config = dict(
    norm_eps=1e-06,
    parallel_block=False,
    init_std_up=0.0721,
    batch_tokens=[8192, 16384, 24576],
)
Each number is 128 + 24 x the weight over its row's rms, rounded and kept within 0 to 255. Layers, rows and columns count from 0. Numbers have three digits each. The size before them is the row's rms in percent of the matrix's.

# up: layer 4 MLP up, 256x64, rms 0.228, rows 126-225, columns 0-63
# down: layer 4 MLP down (transposed), 256x64, rms 0.213, rows 126-225, columns 0-63
up126 098:147129155133151079151082133112132130127129088166136142094096166103146114121134112137135158110118102125119102149163140153052140143086141114098139168111087126130124152120100153109129118146141112
down126 104:126136137113089107118161138106138134073127132077142152160141078148119137100168117134132126146140123131114158127096136130142145138140106120170105182106107114112132138142173146167135141110097184
up127 085:117161129145076091088142142123147126083176100144140107116145121129132065126109142162133087144117093158140169169122156137151119158132156115115135133121120164151094121113152100112115119126142129
down127 088:122072105126119086132113125145147095117117105119179138093148138151157144185143113151148119112120168154119133144124129101101134133118158077105139141156121126163135084124096108149173132118137155
up128 099:119110201151107129117122143107117130141098163155114078133143116137135103162135135104161139145155119161128098130132117157112155120117073137120148129157126113105146061110138173092125133144137127
down128 103:096124108123170133164161135145130139085127099126118118084108144125104091137135148104111151122130113160156137105151124101072128099121121086171116102126071124152154116155162149109126106150138146
up129 094:111119148130174141090121171122150115120161112192118145125123109102171102127071148112154130168148130176122140130118106129116099157135130146123140141109111124118123108073122137124099136095169133
down129 092:115159105146151098153066144157166166143141112120067154131118142124152137180133092164102132154115120126134126130149117139183132116141146135131117099132099121158130142131103126083138114147135096
up130 089:129148142187094078137152144126085126160121146162152126174131157125123117151144137151124132182106151147141169123172124160135111155119114092140141124144131134114117103155162082150105129136134118
down130 090:094129082135125146112115134122122113134169116108119160157133143154122112139161104121065109170137125139133115173085107107123142091089155064111130137123112153096119152154107156143144149141112125
up131 097:114082181139109147147095136097091114122108118130155097144111163117124132123101167141139125123124119132115176115155156137102086124126122128104107110096110171171113146142163084107122143094099116
down131 105:122108105114155121111147135148129140164130128150118160123136156130145172111091189126121161152125108101114091122147111111175134058147144140161107099100161153160145146135099130136125122164119144
up132 114:116104116155132103120112118089100151148130141161134149143119162080124084101083124135142143133085105138113166161135135144133107190078134146152111145150134138136145097127148099153120142129176129
down132 114:083113138115098163147153097150128146134101123124150135115119166130144140139171079103115105159123144133141083095091132164173112151104098094176130092137125101142108131109132131140107099110145114
up133 084:140141145132165152119122159132122122126104140151120162133138142131172050149069165121159130154107134127110112104175153122152142096113138155114163145132119104165107161132105123150135116127166138
down133 083:135140101106116121136132118147148115124154111118096109136088115170115167128172091147059161138117099157113155177128110125161115159114112123087093140114124123125133104106157133156108172120140120
up134 121:118098148120144124154089143080142135126101096113158162120118149089129130108096129109138136120179125117156174108162152123089088153096123114104144136107094143095120154132153156140126123112158085
down134 114:126143117081132098135100140126144149119088158096168149112119120111115151164129117087137148129133120116084162139129106103116119123163115101180062126095148143093149135130142155159105103131152119
up135 095:108162121149114143137155159114129103089134149132122160155143172139140118123164101176115143139161134136138162112141099104080103195111101134109148097149147130144132087132152127157104134145147104
down135 091:097084073102107131136161076157124113162127151124121141152146141109117120139103143154099089117144126160117112144123110086092079123123138138100114184147140140107138131179111122105124143137124113
up136 112:142136146173156128148112178134127140114156149149120156132107123143126109120152163120135142144088094120124104124151164151113107123117112109081164148163170118117118131140139194187141116097139138
down136 098:168146138143130145130129097153118132113115159150062150154112137153083155122136135105083137124062107132139134073113123176142129140141146142145123152116103115119164118101146083139149122116137123
up137 093:144152128147097186162057151118161121115106102148136139138156161138156109124151127141137128143097123123164151120115122125123162200123137130118141158106109130126139121156111125121164095096134160
down137 100:123108148091157159121130097104138122130132078121137169122137131134110152119115104136145105108149140109163152114097072152153106140146102082101139092145113127087125121159136177117115126117138071
up138 115:105096113111149118083123144067097128129163115161147144145169100121150111127180127180135143121096114099153092155131106132073097124102138121117137129121146128111115153117138153159117127139154107
down138 095:164098076108136126149129146115143142147134102150126140078124147092146126107108156157086137154132100083142122117137099135107163101136143086092126134086190150123111126123109127152130138154103108
up139 099:117150174154138129151106121092116104155146127145144066126124187147118109136121123091148132104148134156126160095124140168141094168096130169135159137093127158125140134069126140131112118129125133
down139 103:118102166139134116147113163151145172121104150101125138121120142120148084117098130101113172151084150124129094107104101090139158165164129140133112131096108112102145154176098094133095143127149111
up140 097:112125131133131113112135113126135151105108151177132112147120099089113136149142124102133153157140100132128149154139125104114116131097088191122147177119119163165096139122142169140151070137123074
down140 099:148134130138104163136130085131145171100135102107146096152158134113120166102155152119151151100158124099135121104119091121152152106137144131133131073140147090115143116116126145087154187083143118
up141 097:089114096134145142138142132095108117141090109132178099118079160130174141109127107129142166113160147145130109140167117089110132161128117111118106142143134129142148114164130120195142170108108141
down141 097:118118135141143119105179126101129163145127125148146164098154117138149127136128148114162112135114145130078074145103129106105114094165165128176071156170101097137138132151140142127133097124111144
up142 090:118090151146139134080122164139151121116142160148124151136106082094154090121158171157153153115126112148100100115088105108082161102125107145106137149112114116120114143137119155122128159129172093
down142 090:137175126154170117114117160153156085146101138115069135117149134120121133114132134118094162191116122135104125162138146108132132112117118128145114105162099147138119165153111092092113155122095166
up143 080:122178134145114112076142139131107120104142164140143101110149135085170100128125124114137111127140163112128120149120124128132108135109089124130128123146135143143113121174168069126126132170205106
down143 077:108161139138111197078180111094124105130114086106169136145131121145133153155123134145146123090130142176114106108133132170122120137141163116123106103127102096155112121099111145098106118107125136
up144 093:114130146141122089139142132083131107171072083120120134117132135107142134162108170128133101178175111117168108120135098153122127129114076099115128158113123142135128141092104114123111128136170163
down144 099:137150149109090108136095114113115148109161101086096105127115113133126124133141149181122177162128152118126105123099094165129124130148112154158120122137130126113142187179167109110144117102162149
up145 122:144110154181141101091153143111122131101159082154108165113132113161149130138128141119152145109098147122135107157169092124150092146085123183123150132102143131128115096130158138134130169132155157
down145 108:117098158162138156129119122121158169102168094145131150144147170158119156139112113112138098125106175105108112165132135138163117110132146193143117107097179122121149120126142099135152157132107149
up146 084:091094154163110108120111136100115111113117155120124094148092136084101101103140164173128142154148178122156123120127158099147158120092135150141149138164121125127090100125104132181133129149142105
down146 081:130132109145141096126113103147117082139124163093080134118126131111080114114167130132066136149149178145133104139115131114107119098111135116147124130123126053127110160163100104112130159135132134
up147 104:113117125144138137136141143090126142118113094116146137129141126089150093145159158116132124153072135145144159133186114118124122136106144156111117147097134120117081102159172112122151067164161157
down147 102:116104126096123154180122155142162136127200137150116114109119123135114116164159125160113090154110136153091131142159149107125102152146138102149149146149134122072149133122146130146141145084108167
up148 125:143115141147152087116100141061100140109115113127119107177132129147131091135097104128137100148110103146159166113178135150101108134131138116079165154127114139136089118156142124146129130123179133
down148 110:165085139156159074118133099116145126108096107155139118130123152140115100139108111103109114074091111115114135136126173122116124100160160122098175169137125138133122098159128147118147122122163171
up149 099:127138132179140127135116152112102131157161061139131148130129142105127168090155136117113154150124147122185090108150135111082127148114134135128160100159113143110132095136109132181138115088125112
down149 099:132113120138108182112144113118136133134131116110149134126168182112158142132107105108169140116160138073111130107096117082093141102138146122106076098121157126123093186121133126142152138149119119
up150 094:097153144138124142081120125143150070131169121124160121105095098131137093108158129155121098118138110149119146140162192116140090142104126145102129089169112134140128113153131124142131131125146072
down150 094:120129135111175136079139087159130128166124165148164099120165112134135151102120107124110141123158175159100156125142114141116098129168122144114144138128118129130089105128094138124100130091074090
up151 108:103081180136165147165137128145098100177119098108162085112151178115147114142175109165175123114105123187132132140121117125108106136125103118128120140137127154141134134130147131135133156129121111
down151 107:121103106069113123167105133122185147138126128130130158079082116135098137106137138129143120114107157105116106115113156100142145085127118122113090117147124128184185153116119099126111111142126108
up152 092:102145162173130139146103138071133134138097183163163097168099141140103141110122151105140103119142106117117080147154088139163159105117116140101132141137132121113094119134151136092127140154113137
down152 096:151170126140138127152151155139153117158150092090135100136085140135152154148137143111090116110120157134159118125092156153087099132128127129115142082110092160094162117143172107135142112137157165
up153 096:086138121172099106111129152131116112115187086141131144164113081125127107129098128163154099136104132170117116176152156112099139114095128164112137157109133140118136120147118103132102149097165116
down153 096:108126095147115050128106096175094131123130075135116133150108135193129122121097165145153138153131142125098148131136130104100154118140143138113137128110148138109173125128125080138156131140150115
up154 098:098149115119138127099120125080144095120132096152119134112110110134177097105137191143119112123109122115121103139172117107114108178098112141106110108144151134135130108131094112107108078163177143
down154 100:123145056105126143098137095116126102138086171134134124129120089170146147105172155103121141102127120138151119156103152118113114116124194102137131154128121133148154098118132083116152119129150110
up155 090:155088135143091135150132144134115093146158119124132176159095132131144089151156149129144163102107133141133118108155112105132112112117090142128133095167138129089156120116121171198127125135086110
down155 101:156135115143116145173160136151113156124136114162151136168188117134148100118145183157156120104124135117126113141102151128119115140173129105148153156113139111107130167143144181116124143124132189
up156 103:111144114124185110163120127118068123130169149131131087138112133116152125143123129139147136119153101171116117140106131124080075164095099092107123141134124175146126077109111157123127145142131147
down156 099:127114088113129135147091158098101147157157121120159134144118153096141081119138107163113130105084116129128185136138136133156110130130111130142162130163099128157088128153119170109123090151146080
up157 098:102175138129125117068113179115109146126165092098169136125123101151127131109096092163127105173106136161118133096159116134069114144098129123147118123123153108124110130127103135155146132111150137
down157 103:136145108110123124074137108132130167146167109143147145095128087118081131133107114125112107119143124090065163101148119126092107138132086076114122124134116148149121122087117159161097114140144122
up158 103:140142144129139094102136133112132134118094134152115112178148130116141094133117125126124139170139123130103143135165120110128162099101106174105099142122136130166080131185126199134108097085128124
down158 107:109116099117145167150147110136159129121105137100128126127124143079186134077125117093126115132162132176115155100153083106163118139148139088119155109113120110094122156077129139127155135105122135
up159 091:091112135134106156106125187118116135112119123172088100109126086171119143118118105115160085133115153154137145125111149117129142130144119146123133115108189136104123154090160186138105100123121149
down159 103:111118136113165139131114116134114098137106121127121154185117124064111124133120106080111151119174150186138140130128127105093128128133151097122094151142093174129107112084100099125128150153121120
up160 096:086149125169080152155129139125083117121160146104134111114140163125158169097190140143138082158133116165138148110131099093125102165131132122105130127111154112150134141129150119147122132131141080
down160 102:121103086132111125130113141182149124155167143114125129117131141092172128127153086089124110146115117137127136119123110144150086115080129153127093155079142120089149116152146111116128160105068124
up161 100:087116124119157140130118135119127140149149096161166106110120101102137128103118106124133130178145107112173094164119092083092093137097099152129130176124112121132116144143112174174123131105147108
down161 095:177105122072103118137150141109140126141107082146112157121088099098128127168117144133090103132114127119164152135115100161167164128130138162134136132081110102118110147147089147092144142105112117
up162 095:135112153128173150086120151107156133126128168122116165174132135137148102130103165152139164093156148141119078101125131159142139134132129150086150137120137112123105109109080086142123141118173160
down162 100:127137110102126114089161129145133123133154087134109083112098089107132133108122142119103140171076138114155130113137134100129120169158098179152109150124166095167144127151155134103084135108142133
up163 102:128155125146095152117083128129135131133137138124144144177149113132125176130111109110163159154119130092136169125137156136126127141060097090075136167138094137127130119128158163116127111101097156
down163 103:128120143098126070166139128123194118103112140141130170126094145095109130098130135110127146122125119099123118119114119089143109100074134143112138121096145158165106111079131127167135135138111083
up164 094:103115135187124138134164123131124108092201132139158158129120089105136141125124111149169078126138151126167187144152118119139106136162110136121171121131086125125139111140100109145132129117117118
down164 096:110153108138163144110167140124112188115126111078117090128158166095157128096125153127152147094130154116089164117097129153140107141120170124092125110079128148116114153145093113140120142134138129
up165 107:151128116160130102143147133118165078124152084118149154122095166134167081128115145100173086147104146131144151121138097105103092126105138139133117118127104108165085119121175133156140107119115134
down165 103:106143124130158119134152099156190108148131085107118149123120129131134086118100145131154127127125173131091142134116141142105105052126179140167120129135130102128103132130141121168175107128137149
up166 103:144124172134120081086128137091107124129089108122117151197120129162120155162108154103130144142107134098146114158150095105113139133107097096102166154155162110126140130121135137135119152096116163
down166 104:166151151117109118110149094105144130108090090103106092131122090117107121176136105175134117142099124125107123122113153134097146155147156143081138146120148107171086142132142110157143088116166137
up167 103:150164179153098139114116139109129106117172142177134157164156154116141152130148108149118137100102135160150117135123114157104140139091154160125185105135131112139110084144152106136139102103144096
down167 106:114088095160141148109125132126118104120149076126092117116125122109117128087115152113131118132133147091135120116119135089075158125137120097101099145167160145085170152094138161149093153151128153
up168 092:109120129118146158099137138126157116182116096164100152140154100103115135100145127129136111163099080141147076147123115110140101163084100139083106163159113120145147146134091130102134104138145132
down168 096:136158120149099106114142124163125149108117101147115148137096130093152115161079170131111128118130121144125159143054134135131139116136141098161103152138141147113123136161101131054127107158113145
up169 102:146122190134108092098127129092088148114141144190169146173137155118145129124154155104108123144120134106147137115117165121123159120123094132136130160184140171138108118088109125125127118108128131
down169 103:122094099145148155150126108173143156107116141158147116104179124090096158139130153139127135095123158088155128155141125102132123066175097116128125136151125131149111152133085148103138102113117159
up170 097:079088100119140152144160155103079150151125105105146169125108096127182117125114113128120137146110114120156087126105129066128127137119128143119146115120136171172089124124131136150097107155115142
down170 084:143080091089152113149150128129138139144132143150131125109113149094115153113118165154056129183139124153130141155088103170101116103125159164103158121130151140154151135120110118121153126129142107
up171 119:150128145145100096132137134120156107177158157164133165131102137121150151094106151123148142128165126150186122107102095093142105187125128120125136121184133126150126119149122131104121118108176148
down171 124:124118130113130126101160142129148120110093085112133123085091146150073143147154129070127128146109117107127134113127159133108135090146118115074089124185157157112139115109148096133160111131130154
up172 093:140186146148120146137110145136123144104152164144132118116113087109088148115123102118128147132120112182199105175133114078103126132108117150116093139118103161137111120137124163110147108141114103
down172 098:155113137167108165138155091088135105138107126150135100119149130206098107081129147124118142133132138124103105150115168132161132109147144093177122120122130125136137084148133095138122152096107149
up173 098:138106129159161133127078164120158136133128133144113107155149157123183106173151102133156185153142124144153133138105141140126145139149144160135141124137182118140098131160176151117128143155148158
down173 103:130143119114096178140116153147141141170147138113104106116189127144122148109153078122143185084133127150109127122128137175132172149143144137140126092157153115118115111131120112180116136149154125
up174 095:151178112178096144095168146087141108107116099103128139139145153105126121088134107169136106129145111162132170150109126146142108158159101115108147152165139124134166148121163151119128090128146142
down174 098:130062100143141120111146112136127129171124107155139153105153143153113151135113078110171126121144137134109093128165124143092102161124146143145149125163144124123113144096146141142105048116144120
up175 091:131102136149126104151098125134149119082139108161124130080126152086154097119141128120148121119114080115114137127128161146086133130122064164148110155104104132171098134116115133124086114120141076
down175 090:124180141136096160095137145145141134130102137107167114132145099146124148138150151172170135135154120107144143134097114141155187082098128165122133115122140125157118150184132124146130119080152143
up176 098:157143170118161106133100158106103127168175137166122170139115137081097141113120143148151136140125120136163087156157118101162143136122095158141154105097147141142145114099098139103130131150165119
down176 105:101118142135131110116152130127135128123075119139126141118145107143119162147130141148142074093156114148127148105111151170115134077103127151096138110096149149087145118125149149138191148155107184
up177 106:125115155168128120115150160125119107154161104159119109105129097155141106092105099124125158100082138165135103130174112079146134110123152116105137112154152132178119082132146137133144107076135121
down177 100:167141164162126143127149171148138116125163103112145104123142146135134120083157118141133169091122160125121118080121107124154131094163160087137057085134126138133129122140135121104152134119093130
up178 097:073118121119119119088129138108136132118160153141159118174106128129188115112096095143162112109162110134160096131107134143172145158139116133146170129157146131106097098144138115116156143079141139
down178 101:161076112128148093104138141138126161149141128138142147111140149129129126147141132151110141110144138103103117129089071158141092121144119055118164150152137107100151134095125158156129178099111120
up179 094:096133119146097159104134123125123082109143150162180161127152096135154154155144164140136101130148097111122106090174089130104140132096137131111140130169115123123124135154136112171094157099117092
down179 095:141120142164159146108073153178105137145146122114130172143106181119117108154157149119144111139155130162133129106091112133099141114128112175068123147123151141128108101134142123151140136142147173
up180 118:113137125151110134102077133113107150147130098143180136154114140088130130161125112155141117127140091156181094183119087100120128127079107140128144123113126158143115115164100161137159126107109133
down180 111:121096091130115122155058158130132133129205140118136130121142091120158132147139122119078117109152142165117110144116084140155166120121137133142145105099123142123134138172131140108141154134123173
up181 117:152149136127104110155070145127086135142138096148119123174109117147135142107181114172140119152123106108121087149152127086113113133141134123115146138114131153153108084141133160118128076081124100
down181 099:152120140093113075121090086119101133142141117157162161158133142146128125108152107143136117116160132134096066162126072139139125159116159128133132135148093123131145110117155147080094110142140101
up182 092:179138175114127126138148150132149091122119120119127128142117170153165157110100085167148157125118081119119118124143089098088183112117124141108112147170119119158113139170134141101130108116142140
down182 098:140165092118097169109113130138167171137106135110152121119179114141079103106156110133162156100125123135095101133138124134126167090156136158132139130106120116110125139086172117106095126119142089
up183 119:091136136149131077135100150099112068121126109102161102133154137131123082113114123153134125126165107125130104179130122135151137116142070111116155107115170160174096149120122153131137126137106153
down183 105:088135120122112121155136119137110128122151116129161127129134114144160111101120158112107148200169153100095108159060114140140149112142119119132134090153137167133122134120103075102091156144126133
up184 100:126164118127112154123113142131109121152148085161127094142117094129134123120121132119120103165104092102181122120104116140140141142107050117132113172115104158118080087117109146123109120143154089
down184 094:132141115116136108147104149151141154067122105121077126114147176136161113144088153127096114098123106154084174123111133167148128128175143132107110115120114100117099122108123143077128126102130146
up185 095:136140135117076128121109130114165085132136134157132121124133079131132117167151163111152131175130128152142127113148167106128128125148088189098128140094164141148143150093107116105132181129124159
down185 099:139111166122105104132173113153123097137119120086098103125130109163138127142117115059134135147157111124116101143137096105116166142116141105132163170155080114095143129126119136091145132153169101
up186 097:097158116133098153110114185131157129117159097135158106140122139157166086119130112182128139145150103129121079118107124131151114161099130149145105109160101101100105161100087126122116113136115100
down186 094:164121117149118098156129134132136175100121158178106113113120114124126118191122156129117119147158173136124131117081109113161118118111128144086102148132092127150171128104142188152127131117151118
up187 095:135147134125151153099110154118150123128096084157168112163090156150163135115140113126147148119110141121141125161089167084127137115124096129120148143094122133194080121115141143139134097105090134
down187 102:097164121091149155154178104084157133102133138129173098090140130123148113143094130124112173114179133113112157121130131141135158129154117120157125103156137093112097126108162150110159105135158140
up188 104:107153113137157162147113195136145140160101143127112154131089137110160121129131117135181139171128132192131129132148140113129122131141133158127104176104142115138106133111096111098159087099153129
down188 102:151106133141115106114120153179101086149158148121095154174165156132151162121113150105085160132143122153111114120126162131128145137143101133151136130115141096124147155093108092099165167164151132
up189 092:134125134121124133156084154117079126141109105133125120129130101152140155142111126116193093161105155119144156129104121136153112142172088170098122146126129110101130132172101099115151106157183131
down189 093:165145093147119128103160119143080128133114150155086148158187155120128131117124110140131129115163147148107112111081124148122102111129179128122126156116129145147153123081139135081139147173160134
up190 084:146139119160103149111113144150126098107143164115160089125117118133102116057129120157138082140112103104118096086132156101111087131158113145107136157109136134135113144111118093135088146085100145
down190 090:103137134118157104104152135111089185187107128111146085184110137124150157168107101110130167146143091133145140133143152100114153161090121132150116124112113115103135128135164116151155140112117119
up191 105:114139128115101103144084150123115142124144107145119087158088086127167107085127137162140135170049123153120120129111153168105124160141140116119147115102102168133098141105119131125138123110120148
down191 095:095139115089133129145141091114127132127108130121183149162137124107150121176122128154133122150159135170102125128082083129095148145116141105154154122122150123162141092148177157098104125136084106
up192 103:107111142156125122166098141143131135138149116171134155110136114132174131143150128139134148194106085166145098106115126117087114126088107149148153116125120148123132092154137178095078119124151132
down192 105:162121118125110134128111094152149177160143132136095095163167203132129134138174145120122109136130122121146141108131122168122127097157134139116107164067118125129109121139133108101183132130110125
up193 100:127104139149091135125126140083080142127126117157109099164103149152126115118125125108179051112108162140113138138152115138101102112108108098102090136119149117153131114141126148106106098157105163
down193 100:193119095150113106125139120118081139119076116096134100134131148158118141148108098135123163165144174163105154127123110108108133101114139176112128146130100136143180125140115137097117130157100125
up194 101:168111135125133143123103153134130087135133098117148121109104128079123129128120150128126152097155093144110137097105130085088121121105102184072121112151120141119132147141162181140109151110151084
down194 103:132161110123144113139104166112125121120107150147139149190140120113118118136154112121102124144067132130123073154092107144140124126108090108101159106127116182124135163101098105094149146144153153
up195 094:101117176136156147107089133127141097128131141151122122129143128142151120112087145135170131196175105148115083098111100120105118152124142118115150129097166133099142097104103160132103123099162135
down195 092:139128106132179135104094178113118112107132123154074151113091148100115157126141125151119121112102164144136123128107163084123119109112118159110106145154090138153129119169148103111141091165167113
up196 101:156107158133147146131152129113105090202120141157125134130132138102115096085115161132129099135123122139158094151136107142084076155126164120119113108156182147145118112116126133109115124127167103
down196 104:134116125144137128103104110151111107109138135137125112167081091159124099118113171108140110160124132140111159141160158069126174123158119148160104172089101124165123111102157122125103130137109095
up197 104:118133137102117144083102142122142112157111143120126105122122098122117121084132132128123131183089143106125110177185121119171103141123139138071140164114164143148150135151160100134131177121153134
down197 106:143135131109148106150111083190132124086122094121131135129102139121192098140100138090136139128116167124131129119128111119132159137157159132186139142176121137123165132149144146160117147137165151
up198 097:175148118121143121136176125122104118137120114108120082171112126128110122137142086139146099133100164099139134148140117148158077133142090134079099143175138163157129151138147104118114120138132076
down198 095:190134121134141149117106168146135094117166112159100149130114119152094142127087156145155140142158193121131125106149131110132146161100158132128140123126102146117154095093128167117118126105081120
up199 113:115124128158127120108113141093091142147128141188142124114145095127120135094131144112141121114092107123132150119150144116133151151117117133121097138171104185130072107116163172121157085110097168
down199 106:152126120091123075146146111120094152149103170112126126156102140126173147086167103122094150097115171097108147144119084150103147147128109135146094120111103135148107143113151149158110107113111108
up200 089:100163149155147121104096132131130111118184175131145151125137093107119105121158113152150161109134100157107125104112140127099156137137117134102161141189141184134110149143127137094132127102162157
down200 096:141097111113146109127148124120172113127086136081094108086083102086129101102142167122106116103094145123060139107115120136103128110109124143143097143104134148152143108135076136139131139108126131
up201 109:121102127119161140171147171120141120126109130147171144180115129119130069124139121126135122128141079131116113139179150081121111124146138161112103100118154147118098107140076106126089151098126129
down201 121:141121137177136137063136144112124125174104100120116131108108108145096146121130160100137115149093127107153127103135097140142115127124113146157108169122157127050098138128086136128109089142112139
up202 119:125127125146120076105139145129133088099158148165152140109111084087151142109088125138127133164134112120137134153170107112119122151082114119103142178112107167139089125136099154168140145102125150
down202 094:146134097137136126163148099115128141145143121073143094130136159089131121124146138120086151125124104094128130085137126103172170138132108110102123080107093146071126120123137110119105099079127099
up203 086:137175159140188155091135124088124130133128126183151154121126151087104107107095099137155146136127129109109137131171113148111157130112113119083150187114110126142164139140116131110097128144120135
down203 094:134140113110122138135138123166160150085128123126113135102140140123119162109141174134103172097134156127176122156122103134171121095153134143151125125124136107130146085176189134122150107085092146
up204 097:136131127149182173127138144104114156164113158118143132147090132109125098143120146148173134134107146118164146165156133145158124150161105172154100129097165134152104147178115111107148118127165137
down204 104:090097138110075080109121167146130109107135144107109165104119126126173116146129151147126106117117125109170139137114122111101098139094123134134108102144116132093165087125108081124112181123152103
up205 108:134138151151168126151125188119106101147149101143171115132136157153157118115114107108121076133112107125202147116127127163134110186121136132128104115141142117122111114069137131134147129149139147
down205 110:110122132121144136151146128160137148161130110101162114123131141134127092155131120126113136108117158136151142118109100157137123120078115075147063154081141149097108124136111100131138159144139053
up206 092:140131140109116171135114153130112112187131163111132102159153137150189130146156177140153160116136124132149107087139138133130148161131123124128134170134106160097122124182129156159088146124108132
down206 095:105121123085166158116130102086127161134104140127150104113160143146103083130114113112169108114155135108142132167155096123145149117160162125141162118100153111121126065113138147114128089115141165
up207 096:093048177127138177104119155094135154138130115165115125144133143107136123089082157133135105141118111092129135143155150099112129120135143126151134118126186149119125110114132126137101104099160119
down207 105:165138129115139122140127143134145087136124149126111166117077141125144132157162158145100100128100152146124118111146133101080134115126156115073065114077103105118171150139094121115104126108121124
up208 097:128145130136139106129112120090162167116153139115160096167102137124182135128188140125124151106104142123124124124139148158150136124087125140131171147139108161118139115170146169115158118083178121
down208 094:132136148114142128133120139168111111128149114109097139132138139118126058106093160136167103162157195126143124100115107140104080113130142128159148118114102151127137180109170154145137120100138126
up209 101:119110140134118081167153129090133143148090113108123136168128148074166105107118118111131128152090069118143123124181172135184145129125125148116152135153118144130122119131122101138125141081135143
down209 108:147163113134116098167116129122148167091109144104135136140152093080141115156146092134155156126123115142102146130112141144179133125156121130114096088090130161142154158146176182138147120132151126
up210 089:103167130126141103087140119097143108111108141140163119145078116143122146112101135113171114139123132178117139164161079155086114106131137155087111110131127133126143089151160116129106111164092104
down210 089:118170116143113150152138117132123151139129091123136128137160099137125103154112112131122110111071169196117143138153113171135119072131171116120134087123108118150141170141127116156131127170099139
up211 107:160089130165166158155139141096134124125148107108130116160116153088133110166102131156126174138096136125139114146143120120118092144107130131131160140176148154092131098132104126163155068162132116
down211 107:152091115131161173168168098113139150163107117096128104131133133100115145132150141150130182109123167122075135138129114102084144146115117123119080141134114094079125107140102130108154122123126151
up212 099:125088159141129101129148151112121098141111063158127116112122153125139128106168111122138080105161108127142123148112071142127119143138130114129118145143134130092129111125182180161121171105102152
down212 102:147139167094101113099120107101116135108145176103128109143132154153166124100120125098137101105096131123079142138125151173145095125112137157168130129153144137151168110083083098112132118153112107
up213 096:129110159123162146120114138116126087154119125120133123101095184166154153097136130123147121127106102151162130121097129143132107117115145105113129146177129110128118172184172154131133099078117089
down213 103:069136131132098112139122064134186156118140147097116133102132144180139111145118127098125094185146101096094144126133148126136122152134171129134125133123098137095148144116155117126141112147131160
up214 099:130118139158148138099105168138126144105167138128128135096108107102111122158133136098159109144134081112146079125123149123106140117090112178087148154124128119126115107151118182181162103102121148
down214 094:157129125161155134127090096129118135123113153132065137164104122133103134130111100117112117118049099125140146081120153165148108134140161141084114133119119127087148125147158087147134133116143140
up215 098:095121154142120164140115143123094147169110141182149085182127134120099119128159113137101127120141095136118108127152120112099128179105069113125080138116155150102141121108165134140140139132150112
down215 103:136089125140102122092113132124122130116126096063149180151131164095116152142154152137118124108146112115166100106125127109070134104117111126122105127110170160107151093117124126128169103171127147
up216 099:143131135145155130126136119123093071184137079087135153109108112100130130098134129102132135115157117151143140143136161085144080158116113132099111155088117142150113100146102131139103110143176150
down216 099:151101108132127151118099146165132149166075092126082145131129162108155096123116155133094142151096133105151115176080139137148121120172152121114133146145121151144137148139102130115080117123115087
up217 108:102119115136108131099128114121135096164126103120166137132124150087125117096104155130193157152127125115135111146172109146122144162104084153125161119150153137117098112175137110168100129079137137
down217 105:125151144090122161124123094121123122129101114109109096111138168102162122068105117133165127152097134147077106125132110123152114169155177121134131123088125106155164090135131119118128095097112159
up218 109:133104156133154084115121145112115140111171124116124160129090111151120094134141145173125147110106126176129102127122129091143159174119154138103136111109147152128134080141158165085146088126130084
down218 103:141135145131113133104149082123136096124122143096132107097101122132128179125089141115137106111137132119105092163142143112138163172163125150144143149114126133122164120148151109049103092154135090
up219 102:130167165142144136097125166116108121140128125177123120130133141130125067138133100127168081117115125112127107107151110082122157135138118167091110109108107112137107145098082092108157160167118124
down219 104:111122152086120098136125137132136118120127161102131140149141132186143142115110133131075116123136116153094113181126126145150109116147124148132124135107137128079134107088133199104092122127076162
up220 101:114137121125128125111141139106153106091112124126156124132089101125165131143129125194136174163163061109152149144137157125140145163120130133118122172139124124165106152135070142127103165123128122
down220 101:168134122153089142108155087107159119106118089120141095124144165128105107124154122157112109102143131127135126107136117134138159111116142147152093091112118151130165153139164151130162092140057160
up221 108:124133145162156118115145150091092123130138135160152124171089164117117165124197128115139130126124111132123122124114124089154136123100154144086115121181129138161091085113146123129138148157110085
down221 107:157151145129146143129121097132128133091153130145108121104095142111105162158159153085121136137148135121114118137118098141143132064106153142111126086143127101116139097106159083112155192155125093
up222 103:108125120133121148080115117078142125151128153177152097131095108126118087141103139081134140141119099160116140152131167129140129132127122188122148166146153137119133123131165129112066098103130151
down222 103:098143118125106131119091103118118111123134158149146161194150114104130120150132145108103108128141112085125144102062129110115154083135161096111114131128120151100147108147126143068120158122142098
up223 116:158112141165126154137109148124110119137160108128134110141113129105105090106073083161136144094115146120154126123135141118124117163119112152130213115127131135151160111163090142167153113112148144
down223 108:158100125131154148123116115136150165121116112119122101148152120106133089159123114167131121068088168133117114088140099138131120138110158103152135124120073126135123127182115078164142121118145164
up224 089:108168153160135128145099169125157131119151153130143165121134074114144083138116164145145146118110073126101107120150145111102093098128135122130154138163131131155133131128086151138090120076151113
down224 094:128167105153172104124113140113131116107139145099117159141101126140097158123132116148080135101106119120077134103127176154112100117143139154142107106098108133137155163129191121136106155102169108
up225 097:158161165127075159140084127089111091139154139183151123148164155118146099113127105182137137137139110120146105164129160098148147154140134135146147115133127124180115145138134095138133136135152133
down225 102:158119126123146139140120142100180169160129094129122125147142116151112148084114143122125138128159133091117123092117149127104114127107112154095108129110133180143137150159183143148170153137166181